config.yaml
num_hidden_layers: 10
vocab_size: 16384
warmup_steps: 88
Each number is 128 + 32 x the weight over its row's rms, rounded and kept within 0 to 255. Layers, rows and columns count from 0. The size above them is the row's rms in percent of the matrix's.

# layer 4 attention query, 128x128, rms 0.234, rows 59-79, columns 0-63
size [105 105 114 111 107  55  88 138  98  48  67 102  97 102  97  98  92  86  89  89 102]
[[108  92 224 105 110 200 140 111 115 142 148 103  92 123 101 109 159 108  95 145 175  91 101 120 136 151 167 142 134 160 122 127 128 127  91 140  99 101 151 194 155 150 134 117 205 124 138 186  93 191 142 136 125 101 169 111 100 123  83 116 141 124 138 106]
 [129  94  49 137 158 137 105 122  86 176 125 131 138 175 115 136 150 122  89 169 148 148 148 115 134  74  78 114 138 135  99 144 194 148  70 163 148 135 100 202 138 211  99 117 135  65 165  90 126 178 122 186 144  97 141 143 143 171 104 157 133 107  91 142]
 [116 127 128 100 187 124 130 157 101 141 152  44 153 110 161 126  97 141 172  93 106  95  96 128 136 115 115 128 121 142 107 138 202  56  66  94 135 138 146 135 121 132 112 132 131 126 120  74  81 183 101 133  47 140 136 101 126 134 117  92 145 127 106 186]
 [136 116  69 180 108 167  80 174 123 117 149  74 145 137 146  99 152  94 115 157 133 134 164 164 141 144 162 111 167 136  73 143 144 201 127 148 122 129 105 118 106 176 133 145  93  48 143  85  89  80 140 148 216 110  98 148 138 154 138 129 145  90 129 201]
 [148 149 121 161  76 157 182 198 148  90 128 118 113 113 140 118 183 111 141 121  96  91 145  86 100 137 141 158 149 114  83 153  72 157 148  68  75  85 135 199 172 118 220 137 121 149 131 143 128 124 134  83 106 152 129 116 108 150 134  94 141 120 137 103]
 [184  81 156 127  97 196 141  90 127 127 130 149 114  91 176 114  82 125 169  90 117 169 119 113 155 138 159 135 103 114 150 126 182  96 154 136  82 170 117 153  75 129 109 178 110 126 146 159 133 137 103 157  77 151 154 117 124 100 104  78 103 140 131 104]
 [120  85 165  80 213 148  75 217 102 101 149 110 131 102 142 123 131 147 112 135 165  98 172 145 135 155 182  71  95  84  78 152 146  62 135  82 187 145 124 134  67 167 105 116 129 112 149 135 110  96  73 129  91  80 127 109 104 119 123  86  75 111 146 175]
 [111  59 139  55 193 124 117 148  93 119 158 215 113 139 189  89 133  89 151  96 134 111 164 186 140 110 125  73 128 124  72  94 131  80 118 107 158 123  86 151  69 161 131 152 119 136 106 159 127 118 103 195 126  66 129 105 106 146 107 114 104 142 164 132]
 [158 152 170 117  97 134  83 130 157 161 105 156  96 109 102 176 151  80  96 117 121 177  80 125 144  99 146 155 147 109 153 103 184 144 123  85 105 107 140 109  93 147 121 125 144 161 132 153 152 133 167 164  53 145 125 149 186 112 160 116 161 115 138  95]
 [ 96  42  53 154 146  83 127 158 154 174  65 163 148  79 167 161 121 201  91  86 138 105 102  63 122 137  97  94 137 128 124 196 143 115 144 185 132 140  88 103  85 121 117 107 122  80 139 124 110 131 155  78  96 112 138 110 110  99 158  96 119 110 119 128]
 [106 149  36 156 176 101 110 140  81 154 169  43  87 104 132 165 161 167 120 156 158 119 159  91  90 153 204 108 112 106 133 152 160 144 137 151 105 151  57 128 107 172 138  95 121 127 144  90 123 135 146 138 159 147 121 136 137 164 141  84  73 142 111 109]
 [153 157  81 101 152 158 121 180  92 185 138  91  93 111 131 140 136 125 136 116 100 153  91  84 132 193 148 144 133 131 163 147 126 173 153 143  58 104 140 130 156 145 115 145 121 145 183  95 109 101 156  82 135 110 116 140 151 150 129  90 137 121 112 104]
 [129 100 112  85 112 125 172  98 139  98 166 189 119 137 171 170 108  90 113 128 144  70 143 119 120 159  59  75 138  94 172 119 142 118 147 138 121 166  85  92  91 142 109 108 122 130 192 151  87 123 103 148 177 135  79 141  91  84 158 117  98 115 178  82]
 [105 152 109  92  77 120 178 161 164 116 122 125 128 119 191 106  97 122 163  77 114  75  92 104 131 125 122 188 149 149 104 168 142  44 190 124 126 161 123 126 139  98 149 150 109 132 122 111 156  60 113 124 148  62 124 115 152 129 159  88 102 131 135 134]
 [145 154  60  87 115 102  81 166 174 191 146 130 123 130 116 143 185 169 105  84  77 103 169 131 149  84 148 173 138 151 145 115 124 171 117  90 204 126  57 117 119 146 199 106 101 100 133 111 150 137 144 126 196  94 104 163  87 121  96 126 134  99 119 140]
 [165 163  79 119 107 128 149 144 172  86 162 126 102 202 160 127 155  83 120  82 124 117 168 114 124 146 114 174 111 112 134 139  83 185 111 186 139 139  28 132 127 196 135 135 169 116 146 166 161 150 113 115 132 138 112 144  99  66 125 119 172 107 145 121]
 [134 117 159 134 128 164  99  77 157  99 128 152 139 157 103 122 124  50 102 101 128 139 155  92 107 109  74  87 134 140 165 141 158 136 160 117 167 113  78 129 126 111 145  63 130 103  94 118  80 139 149 128  94  90  92  97  74 108 178  42  57 129  74  96]
 [130 111  66 127 135 100 116 134 104  57 137 120 117 189 163 140 161 138 124 102 157 105 182 142 133 126 118 101 116  92 126 106 104 167  91  65 133 128 115 177 134 180  95 147 107 192 128 153  66  88 135 160  50 148 126 153  79 112 126 109 154 149 137  78]
 [122  95 131 108 165 124 136 177  88 148 106 156 129 130  95  91 158 111 187  87 119 122 108 158  86 161 155 122 130 139 139 158 166 117 145 111 150 140 148 130 170 141 194  78 119 123 139 116 102   0 184  76 129 119 125 108 164 113  87 106 179  99 144 130]
 [114  91 129 154 135 138 112  92  88 165 127 100  96 179 132 156 146 102 131 162 121 208 164 108 102 159 118 192 152  88 151 172 141 166 192 143 139 122 143 105 136 144 113 159 105 138 143 108 182 151  39 148 112 171 122 127 142 114  76 134 177  87 183 135]
 [118 153  76 137 139  94  84 119 147 168 161 136 135 104  82 117 104 120 179 122 140 116  87 154 131 151 167 126 117 110  89 141 154 163 111 108 137 169 151 151  94 135 100 148 144 154 107 178 113 137 108 139 185  69 127 122  83 136  92  79 137 125 153  42]]
# layer 4 attention key, 128x128, rms 0.239, rows 59-78, columns 0-63
size [107 106 114 115 111  63  84  73  88  49  55 107  92  96  87  91  91  94  77  86]
[[120 141 135 133 115 146 124  53 117 140 125 175 125 119 120 174 138  87  96 142 105 148  86 137 117 130 133  38 105  84  96 159 112 101 101 135 121 137 184 169  76 123 200 135 200 108  81 100 126 142 145 146 123 145 186 125 105 152  67  89  74 127 221 141]
 [119 114  86  92 185 140 106 110 107 212 124  82 164 125 115 192 121 112 211 174 114 111 127  97  61 113 134 137 105 103 110 159 107  86 151 114 183 118  88 181  92 188  80 146 165 117 120 111  88 149 127 117 133  92 131 132 150 158 138 117 105 133 126 180]
 [118 110 110  72 132 127  40 126 236 143 125  77 176 117 108  99 119 118 143 148 177 130 139 155  99 120 110 133 103 139  96 137 135 148 163 120 115 182 131 122  98 118 118  91 144 107 121  89 120 152 171  96  78 124 192  62 177 144 143 120 123 168 118 185]
 [119  95 114 196 102 122  89 206 151 156  89  87 133 166 120 125 132 115  92 160 163  92 160 130 110 100 168  87 149 156 121 139 152  80 106  85 175 115 131 103 169 152 136 102  99 162 180  67  79 115  64 155 188 121 110 107  95 157 119 109 124 156 189 212]
 [116 171 122 107  93 148 146 202 138 107 167 160  95 152 200 112 126 163  87 148 113 102 192 101 107 118 175 130 203 120 108 136  99 105 131 117  88 154 139 173 114 135 196 157 128 132 110 126 151 115 174  85 107 146 165  89 119 132 155  86 167 188 138 140]
 [108 157 157 179 126 166 119 120 135 155 174 105 167  93 155 196 174  53 198  85 112 110 104  78 149 172 173 105 140  73 145 133 193 115 146 115 117 204 120 125 129  84 156 132 139 123 160 125  80  87  99 136 117 174 123 137  89  84 127 106 111 121 120 125]
 [149 124 123 104 150  96 148  83 104 121 118 169  92 112 127 101 158  93 100 128 182  82 163 138 150 199 163  72  83  79  75 109 161 129 111  69 161 127 147 137 104 134 127 141  78 135 101 161 117 129 121 189  83 123 128 137 106 142 113 148 126 141 187 119]
 [ 91  95 108  79 204 161  92 161 166 189 169 137 197 112 167  95 141 133 180 111  83 111 168 156 145 138 132 160 135 112 126 127 119 104 132 119 165 186 136 149  35 179 149 129 101 130 139 139 135 132 102 126 161  44 148  84 121 106 113  77 159  88 160  82]
 [127 135 189 150 116 161 119 125 142 158 113 151 141 103 110 129 137 106 113 142 147 129 112 148 172 101 108 166 147 164 152  61 162 189  87 129 161 136  86  53 129 113  92 107  95 141 141 122 169 192 143 135 101 141 108 100 174  94  65 111 136 113 116 112]
 [117  88 100 128 152 139 153 106 186 171  72 129 134 140 134 123  98 126  63  74 136 128  64 108  94 124 102 107 164 129 124 118 112 153 138 159 141 143 151 141 148 117 137 142 150 120 166 135 128 108  79  83 124 114 166 122 100 102 117 104 185 120  84 113]
 [149 169  87 165 116 161  83  60 134 111 220  45  90 146 171 124 127  69 167 102 160 133 102 133 180 139 142 157 116 141 164 130  75 110 134 125 143 126 164 151  70 232 149 167 116 154  95 130  89 121 127  87 153 176 126 103 150 105 125  97  77 115 135  70]
 [156 174 133 133 119 146 134 122 120 125 141 115 133  81 136 186 148 103  97  98  94 128  76 116 103 127 157  91 137 170 185 138 114 134 146 178  60 115 131 131 151 126  79  89 176 130 167 124 131 140 154  72 170 117 140 144 178 145 118  94 152 119  99 100]
 [ 95  97 232 199 100  93 109 124 150  81 127 126 100 104 134  68 133  91 123 118 119 129 156 127 104 135  57  78 110 137 116 138 175 102 109 152 113 116 143  71 112 113 136  64  93 146 189 139 130 101 127 180 140 118 105 147  61  82 150 168 135 140 129  83]
 [105 135 196  77 155 148 163 169 147 155 209  99 107 136 147  57  59 139  98 149 135 150 112 157 141 106 124 164 176 125 171 126 149 130 128  64  69 173 116  75 110 120 153 109 119 114 160 151 137 164 104  87 132 118 160  93 147 159 106  82 124 130 101 122]
 [133 117  73 151 100  97 131 169 141 156 135 124 116  76 113 116 137  97 114  66  99 144 139 139 114 116 182 142 201 162 104 102  96 122  76  54 185 122  72  81 123 162 133 139 106 108 127 118 142 112 106 157 194 131 168 115  70 126 152 135 184  89 153 180]
 [142 136 179 104 150 159 128 180 157 121 169 162 106 174 162 203 147  58 143 107 128 114 164 147 167 122 119 173 160 125 133 136  81 139 133 162 170 156  56 109 129 148  88 110 165 166 124 154 131 112 118 199 133  86 103 178  70 129 109 147 133 128 129 125]
 [119 110 174 191 105 137 141  66 156 158 163 115 134 150 130 116 142  61  84 105  61 135 175  87 124 154 137 123 129 175 115 168 107 141 118 134 179  84  69 134 125 136 117 127 194 116 120 190 134 165 118 108  66  99  90  94 116 145 206  92  84 189 139 121]
 [150 156 112  90  86 100 102 145 128  65 151 201  95 136 176 162 189 122 161 132  99  81 221 118 139 120 112 113 105 120 120  68 162 139 128 111 110 146  87 156 104 147  53 136 133 157 146 162  95 115 165 122  14 145 113 151 129 101 116 116 178 112 166 114]
 [144  77 117 122 101 144 142 249 136 125 172  88 152  80 132 120 140 146 131  78 138 150 117 142 104 169 177  97 147 130 149 124 160 109 116 109 139 120  93 129 164  95 138  98 156 148 143 103 135  56 144 100 130 177 130 132 158  77 109 155 157 166 147 153]
 [114 112 124 154 147 124 118 116 103  88 142  75 139  99 164 123  99 188 165 116 181 107 117 131 104 211 114 146 156 145 130 132 160 177 136 184 165  84  90 133 176 151  51 156 140 123 180  83 153 135 124 155 116  99  48 171 103 141  90 117  61 117 123 123]]
# layer 4 attention value, 128x128, rms 0.232, rows 32-63, columns 0-63
size [ 96 100  91  98  89  94  94  93 104  92  90 101  89  87  97  88  95  92  90  89  99 100  92 101  98  97 103 101 105  90  96  94]
[[ 85 119 171 135 141 129 109 135 155 114 155  69 164 132  87 148  97 103 155 122  76  77 171 128 168  75 123 134 131 223 211 144 110  96  99 133  54 120 180 133  86 154  99 116 139 158 179 177 173 111 135  96 132 116 118 111 123 172 153 157 105 113 156 131]
 [169 116 195 184 170  86 109 121 120 138 116 119 135  87 106 125 143 107 168 125 128 122 151 113 100 130 218 103 141 129 177 119 104 125 134  98 128  74 140 115 123 169 121 117 115 113 142  86  49  71 136 163 174 125 125 158 139  96  51 162  81 155 134 103]
 [ 95 162 136  89 139 140 143 174 105 122 120 153 127 104 183 163 150  86  73  79 147  84 153 215 126 107 125 130 142 162 167 151 125 136 168 199 120 144 123  92 168 111 116 128  90 143 135 110 167 103 111 139 134 178  87 134 192 126 117 133 175 124  89 158]
 [127  76 106  81  88 138 158 131 127 128 124 159  71 181 132 132 138 101 127 165 210  84 153 175 113  76 139 195 116 171  90 162  78 129 124 131  68 116 101 106 137 152  97 130 177  91 168 103 124 104 155 154 124 108 167 142 123 100 152  87  69 111 109 140]
 [127 164 173 139  89 144 162 175 149  69 208 144 108  95 126 166 129  91 131 137 124 132  89 154 169 170 185 137 118 146 111 138 147  63 132 111 175 112 124 102 107 101  81 138 147 130 116 156  86 130  51 138 114  40 154  60  71  78  83  57 118 182 125 113]
 [150 149 131 161 167 106 112 101 114 162 157  94 127 152  83 118 161 146 136  89  16 152 141 157 138 159  81 150 124 103  98 122 130 152 123 151 117 104 113 102 186 145 141 122 119 138 142 111  78 116 120 121 142 113 198 133 156 183 182 170  79 116  84 125]
 [196 131  92  96 164 130 143 120 112 103  86 141 145 176  75 121 106 148 150 129  92 122 120 134  77  87 105 196 136 139 133 137 103 110 220 113 141 129 111 100 168 147 160 102 184  97 168 173 141 125 105  85  99  91 152  96 159 121  88 121 194 121  73  88]
 [131  64 110 118 125  81 122 156 103 115 122 106 159 142 157 160  82 102 169 164 141 134 136 103  97 160 113  95 129 139 133 169 153 153 140  74 172 161 103 157 118 114 193  85  90 101  95  43 127 131 115 137 136  74 104 130 135 127 150 198 122 142  76 122]
 [205  85 170  64  92 122 148 110 112 119  85 140 129 140 115 192 118 219 161  94 146 120  96 138 130 105 122 116 120  80 142  73 108 112 143 124 151 171  53 117 115 128 167  82 115 147 133 144 100 137 141 110 141 146 103 147 164 146 163  51 127 172 126 103]
 [122 162 146 119 115 188 176 139  67 101 114 144 101 117 109 139 146 104 185 147 114  83 131 111 139 152  79 145 111 105  88 107 152 147 184 129 145  52 151 108 152 112 155 147 123 158 154 148 162 136 140 128 108  84 142  78 146 108 171 162  90 100 114 142]
 [125 146 144 139 153 100 115 115 138  58  90 178 134 153 104 147 145 186 133 144 114  95 158 110 163 109  89 140 148 190 133 102 129  89 143 100 128 175 173 100 101 110 178  40 155  71 140 155 152 158 185 159 154  79 149 134 140 111  80  99 110  92  56  97]
 [180 156 134 155  51 132 167  86 147 101 108 134 155  97 127 142 144 177 108 212  71 116 141 143  91  92 150  57 109 176 117 151 142 136 114  82 147  84  84 164  70  99 111 168 139 102 146 121 145 122 112 138 139 119 139 136 119 113 142 100 150  92 109 110]
 [130  99 126 142 124 121 105 118 122  98 114 220 122 125  44 102 171 115 145 128 159  82 102 127 153 110 186 149 144  87 114 162 150 122 105 155 122 160 139 162  63 144 127 167 122 164  88 134 131 108  67  59 124  58 111 152 103 110 133  72 176 127 157 119]
 [116 124 110  77 134 158 107 169 115 147 138 133 191 156 167 141 103 142 112  51 116 158  69 176 138 101 105 170 118 137 226 121 142 153 146 176 124 145 155 151 163 134  75  81 120 181  60 131 154 103 109 124 146 145 138  80 144  94 172  98 124  99 163 139]
 [142 110 149 195 127 184 135 109 133 125  63 116 133 111  60 190 125 131 131 119  73 135 192  89 137  88 111 132 157 153 130 149 167  75 133 149 162 128 163 141 102 153  83  83 132 105 112 109 140 103 130 136 164 102 182 128 132 142 116 152 157  90 133  40]
 [ 67 107 144  56 120 127 133  91 141 154 172 152 190 178 167 132 101 154 118 131 138 143 157 176 137 123 142 124 114  89 106 101 119 167 133 158 151 145  57 121 182 136 184  95 159 101  80 107 124 111 100 145  94 167 120 130  37 149  90 149 149  93 114 142]
 [ 43 173 118 164 147 168 144 144 187 118 154 145 118 112 181 115 161 102 151  73 124 166 178 162 177 152 124 187 154 167 101 110  81 133  72 171 131 126  93 136  82 137 121 159 143 101 122  93 136 118 121 190 189 125 133  95 139 126  70  83 159 124 144  91]
 [141 142  75 179 104 173 143 215 121 185 126 142  74 150 150 149 113 190 115 152 138 114 158 205 131 163 136 138 132 107 109 141  91 124 152  84 113 101 176 165  63 117 112 177 125 131 158  94 142 107  93  99 108 102 159 117 151 119 159 140 143 133  91  69]
 [145  71 175 133 140 101 170 147 127 125 207 112 113 175 114 135 127 111 179 103 137 119 124 142 126 142 164 156  80 219  83 109 104 123 137 134 143 194 152  82 186 132 145  99 159 135 156  80 121 138 138 176 133 192 143 114 108 133  81 158 143  56 103 137]
 [135 150 167 107 150 194 110 195 150 114 111 158 136 122 133 176 116 101 129  74  70 117 158 123 100 166 148 190  93 108 145  93 145 172 144 117  93 166 114 160 115 141 153 102 134  73 122  85 139 104 164 114 107 123 112 166 136  88 112 141 114 135 133 158]
 [127 138  83 171  98 243 132 126 121 170  82 167 132  63 143 112 167  80 118 136  94 116 124 111  94  90 116 116 140 177 172  95 114 147 130 118 163 136  74 178 118 128 144 123 123 113 133 119 157 166 142  84 114 144 139 150 112 134 126  89 176  92  91 115]
 [138  50 169 164  97 167 184 117  74 112 144 161 106  95 121 164 132 128 122 126 120 133 153 108 151 137 105 165  81 160 115 163 132 162  41  93 151 137 160 120  89 167 114 222 119 115 104 138 110  87 147  64 131 138 114 146 182 101 107  81 158  95 111 142]
 [ 63 153 135 158  98 151 143 142 148 115  68 150 175  87  58 125 106 102  99 158  80 103 157 149 101 129 162 158 132 102 111 156  29 116 148 161 112 102 125  55 130  88 111 164 168 132 104 144 126 151 134 167  60 131 175 171 161 147 135 120 141  90  95 108]
 [102 142 120 157  76 123 129  65  82 103 150 136 157 149 129 124  89  98 129 133 185  37 106 149 195 231 124  83  98 158 144 117 144 144 151  79 116 135 180 123 123 153 111 102 143 116 110 111 183 183 148 150 101 108 108 173 152  87  92 137 134 113 161 117]
 [ 33 128 120  67 141 128 117 117 125 131 125 148 161 122 163 116 162 155 101 110  94 175 151 144 123 165 105 160 130 130  62 119 116 156 104 133  93 124 141 153 119 151 127 106  94 118 140 115 118 198 116 169 135 156 145  94  57 116  97 132 127 177 122 122]
 [111 180 123  95 131 150 131 118 100 128 124  89  37  78 166  62  88 135 176 135 133 193 151 151 142 160 136 119 117 130 170  84 129  81 110 107  65 177 152  73 125 125 130 111 116  99  90 105 128 140  91 177  75 190 105 194 178  35 131  63 141 112 145 102]
 [105 162 134  72 135 123 140  16 125 160 159 135 150 138 118  99  75 150 163 102 121 120  81 104 116 162 119 138 133  98 148 132  91 156 171 170 112 133 124 142  92 122 100  98  69 139 101  92  83 113 180  96 190 125  87  81  84  75 146 207 137 127 215 149]
 [121  92 139 108  91 147 114 169 103 149  87 162 110 139 132 157  66 141  92 172 143  51 121 104 107 174 148 116 126 188 159  86  87  80 129 102 157 117  77 139 126 127  84 119 162  56 107  82 103  62 103 149 102 156 147 136 131 148 113 151 155 141 133 103]
 [149  68 138 131  93  79 151 185 124 142 146 128 119 166 119 192 160 131  77  77 121 134 118  93  75 108 191 140  89  98  70 133 122  93 137 120 106  98  95 118 171  88 149 133 185  82 123 157 130  50 121 108 108 117 159 107 124  85 115 118 153  58 104 140]
 [116  80 135 131 182 121 132 102 117  84 157 107 154 131 163 129 126 100 111  77 151 154 131 162  29 147 146 116  99 143  86 100 121  96 151 116 164 150 125 171 155  88 112  97 138 112 150 227 175 150 129 135  78 123 129  87 127 145 102 126 103 155 144 154]
 [146 150 116 177 151 143 121 122 132 114 141  82 133 136 123  71 121  81 117 109 167 137 137  89 124 155 110 119 137 155 163 182 114 135 177 114 139  76 188 131 190 125 152 101 103 166 127 195 105  83  58  97 138 208 132 113 201 114 123 143 131 208 118 107]
 [101 119 111 183 165 166  75 146 131  93 116 101 128 222 109 176 163  89 111 147 144 139 181 159  94 127 135 110 174 138  95  93 112 122 192 102 179  94 117  65 133  89 130 164 196  89 111 140 121 125 165  85 115 139 104 130 144 110  53 152 128 147 164 172]]
# layer 4 attention output (transposed), 128x128, rms 0.605, rows 32-63, columns 0-63
size [ 97  94  93  91  85  94  95  82 103  93  89 100  90  85  93  89  95  87  87  90  93  92  89  95 100  90 102  99 101  92  91  95]
[[116 128 130 132 115 133 114  27 116  90  72 144 124 117 145 118 138 144 138 141 124 127 100 114 109  45 128 121 168 152  76 143 116 136 132 158 137 112  98 114 131 183 155  66 141  60 133 108 181 129 138 165  91  93 115  94  94  78 121 130 164 146  92  81]
 [127 119 161 158  98 205 125 123 164 142 186 151 144  85 144  93 119 108 166 113 120 141  83 152 179 128 110 151 108 172  78  80 138 102 104 166  83  63 121 114 134  83  70  45 150 117  85  94 123 184 120  88  58 115 110 167 141  94 158 157 126 170 132 115]
 [101 148  46 144  98 137 102 155 134 158  87 156 124 199 174 145 152 150 132 104 110 147 122 117 150 136 104 158  76 120  58 109  94 148  87  53 140 151  94 146 135 156 129 137 152 151 168 172  82  96 163 110 126 111 168 110 114 178 107 129  50 140  63 146]
 [129 144 103  93 204 142  62 118 115 149  96 163 110 143 125 138 205 139 154 133 119 104 117 111 114 134 125  92 110 126 106 130 152 115 163 173 144 208 130 128  99 112 108 126 128  68 119  67 106 144 212  72  91 126 194  89  75 110 164 133 157 146 178  73]
 [186 124 142  55 119  87 163  11 123 190 125 101 104 132 121 132 104  99  78 115  67 105 132 138  82 133 169 162  89 117 155 154 138 147 136 145 208 109 131 110 121 119 122  93 134 163 165 131 184 195 121  83 146 186 222 153  94 131 145 162 123 141 110  77]
 [120 158 120 101 116 169 163 159 179 112 137  93 124 146 149 158 118  83 165  87 153 128 171  97 109  94 107 135 165 134 149 195 131  85 143 109 155 104 131 155 111 130 101  70  64  65 186 122 166 168 148 132 176 145 119 114 121 138 110 122  83 127 162 106]
 [146  93  70  43 165 118  93 198 150 193 118 128 103  89 146 168 136  79 167 148  70 147 134  45 160 108 141 121 139 119 101  91 109 117 114 153 104 161 135 109 183 129  78 132 114  76  95  98 117 129 155  77 116 142 122 144 132  96  93  80  99 189 172 164]
 [165 157  67 134 143 201 154 163 104 103 115  99 128  88 185 136 130  97 132 152 174 111 115 147 156 136 136 119  99 151 126 139 166  49  81 175 184 115 149 105 169  86 116 214 145 140 105 132  96  76 150 196 142 172 139 123 125 114 105  95  98 104 118  98]
 [150  69 116 140 159 131 120 128 180 148 137  93 107 138 133  99 102 182  91  85  96 109 138 126 139 164 102 143  90 139 117  90 129  99 131 134  90 125 149 152 106 131  79 134 150 162 154 156 155 184 102 101 141 160  85 134 129 149 125 106 148  92 145  96]
 [184  86  81 137 160 106  93  87 138 161 104 166 159 124 194 161 139 162  62 103 178 217 143 145 146 133 152 145  82 142 127  94 134 202 148  99 131  75 106 147 112  73 112 137 154 124 155 165 105 157 158 116 203 150 169 139 132 119  70 129 105 147 100 139]
 [ 80  67  71 112 219 120  87 117 100 192 121 148 114 231 110 155 156 155 143 147 158 109 116  93 103 131 123 132 125 168 124 121  78 129 116 172  92 120  89 136 154 139 108 115 132  87 106 130 150 181 135 158 118 114 117 125 155 112 108  89 194 123 122  97]
 [138  69  17  99 175 155 103 182 157 168  87 131 108  70  92 104 147 151 128 122  86 106  94 144 130 140 111 197 118 130 115  51 116 170 148 153 107 122 141 150 123 133 154 138  69 190 170 173 147 133 117 117 113 115 129 145  78 163 110 139  98 114 120 115]
 [151 121 135 167 100  36 126 120 160 111 174 174 117 127 107 121 182  96 158 128 118  77 150 154 144  93 160 164  94 145 116 100 141 140 126 155 144  73 113 119 104 125 134 178 148 104 144 190 174  70 151 170 193  89 113  73 149 158 114 188 127 130 155 134]
 [ 76 156 122 178  88 112 168  64 174 112 107  88 132 135 116 114 136 173 142 150 157 109 129  96 150 141 171 159 155 161 156 112 173 163 143 129 157 136  96 114 116  70 133 146 119 133 108 171 127 135 101 150 135 142 113 104 131 124 169  92  56 110  47 146]
 [193  82  69  83 146  91 114 170 121 170 131  83 128 136 152 153 111 136 182 151  99 131 109 122 125 192 100 140 153 121  49 215 170 131 136 132 169 134  94 125  98 156 127 125  85 108 138 145 100 176  71 132  68 174 140  88 124 115  93 121 194  93  92 129]
 [162 110 146 131  94 179 192 162  74 114 122 135  83  83 109 140  53 105 151 180 202 140 113  85  76 119  61  73 129 152 113 113  91 197 109 181 176  78 144 139 108 132 118 133 130 107 120 142 137 151 144 113 123 141  77 138 111 101 184 149 144 157 119 113]
 [140 129 157 118  80 112 131  84 163 158 170 116 116 142 106 122 108 118 142 152  88 175 160 118 113  54 149 132 190 145 113 160 115 132 115 114  98 117 157 124  91  89 125 124 136 132 119  81 117 132 106 183 110 102  85 205  85 177 140 155 143 176 130 138]
 [146 123  93 114 174 128  94 170 121 128 112 128 142 137  76 159 109 121 112 140  89 135 164 138 156 107 128 100 125 164 151 155 122  92 134 145  50  69 126 158 153  83 172  95 121 181 136 116 167 104 165 120 149 186 162 126  55 153  75 181 132 142 139 141]
 [165  95 146 149 150 126 200 147 124 128  99 141 115 142 134 178 141  72 141 133 179 101 131 143  70 138 146 110 145 144 153 160 134 116 117 103  93 135 218 156 128 134  82  92 174 172 136  85 136 146 153 129  58  92 129 127 115 171 181 143 149 131 192  90]
 [134  92 102 134 124 135 179 126 104 164 163 124 169  90 147  56  82 127 108 185 198 128  65 132 132  77 168  64  92 199 105 115 128 146 139 168 109 132 137 134 129 140 129  97 109 133 174  95 144 119 192 135 128 136  80 143 160 166 189  78 189 148 151 122]
 [ 55 116 105  71 172  88 142  96 119 162  88  68 176 114 119 121 132 203 163  74 113 129 166 128  99 111 107  81 140 150  97 199 168 105 126 109 113 135 152 107 188 166  98 122 113 109  77 132 133  79 143 146  86 135 143 175 147 131 127 156  71 136 127 104]
 [ 55  93 104 148 183 105  59 150  65 136  87 158 105 126  99 116 143 113 120 117 144  96  96  75 138 131 176 139 167  76  70 123 153 101 120 197 104  92  72 147 102 144  69  77 142 134 162 117 109 121 144 141 121 132 163 166  83 184 154 138 108 147 111 144]
 [115  50 101 159 158 150  99 174 155 117  82 137 107 136  89 160 131 106 171 199  92 155 139 137  97 131 107 148 128 160 113 148 147 126 135 144  80 178 158  76 102 214 152 114 178 125 221 133 138 121 120  99 155 162 183 107 181  93 122 131 145 116 121 154]
 [151 127 143 112  95 153 108  45 151  86 142 111  86 122 156  83  86 191 157 112 154 134  90  95 114 156 172 158 153 170 114 133 116 164 148 133 137 144 121 104 152 165  90 164 101 166 147 150 144 177  91 157 100 147 136 138  46 126  86  88 165 125 158 142]
 [132 141 146 198  65 127  99 124 125 137 123 132 133 142 160 174 141 152 118 160 136 203 137 112 112 102  77 101 129 113 151 127 160 206 111 114 137 165 109 154  51 111 178 134 130  84 123 102 147 121 140 150  57 120 111 153 100  53 152 146  73 120 158 192]
 [131 170 179 140 136 157 101  52 142 133 116 132 154 104  99 114 182  92 139 121 111 157 146  72 168  94 123  94 158  82 211  97 154 194 105 153 130  91 124 168 166 116  59 119 106 141 125 189 134 108 108  98  96 137  77 156 108 122  93  81 208 129 123 154]
 [129 168 133 174  58 119 139 110 155  67 160 136  90 148 125  82 143 173 113 125 117 156  96 194 132 132 160 149 170 124 149 112 142 102 137 127 213 123 174 180 156 136 137 143 149 129 126 120 134 150 136 224 133 133 132  88 133 160 206  91 105 104 130 143]
 [ 94  49 115  91 117 156 140 168  98 174  96 105 149 147  46 119 161 134 150 165 119 129  99 140 122 142 149 114 101 165 181 177 120 140  84 137 123  62 198 171  87 138 124  77 158 144  92  86 105 128 220 105  99 137 162 102 156  90 153 119 127 166 119 108]
 [145  91  58  40 159 122 112 150  89 172  81 134 127 152 143 121 161 126 154 107 164  89 163 140 125  90  78  94 111 104 132 105 144 126 117 212  99 125 118  98 162 101 149  84 141 122 172  96 143 107 102  97 163 176 147 117 146 138 216 113 103 116 148 162]
 [180 163 139  77 186 105 202 162 171 121  77 139 157 127 143 106 158 126 144 185 118 148  98 103 115 177  37 124 144  91 140 139 155 154 123 120 105 164 117  92 122 145 157 129 100 108 103 159 143 150 103 188 137 107 102 118 124 139 136  46 108 116 119 118]
 [115 166 155 125  89 184  98 155 119 118  95 173 113 109 176 141 112  85 156 131 139 163 122 161 129 136 121 143  96 135 101 146 128 103  90  98 133 107 119 122 189  60 104 134 176 142 155 103 162 150 113 100 124 100 182 157 164 119 130 132 147 175 110 201]
 [161  74 100  64 166  90 185 125  88 125 141 102 124 167 160 103 177 103 129  73 203 168 117  67 132 176 109 131  71 118 118 146  77 136 110 153 179 166 153 109 133 107 178 173 129 112 169 114 175 161 149 133 152 182 159  83 125 147 178 164 119 119 138  97]]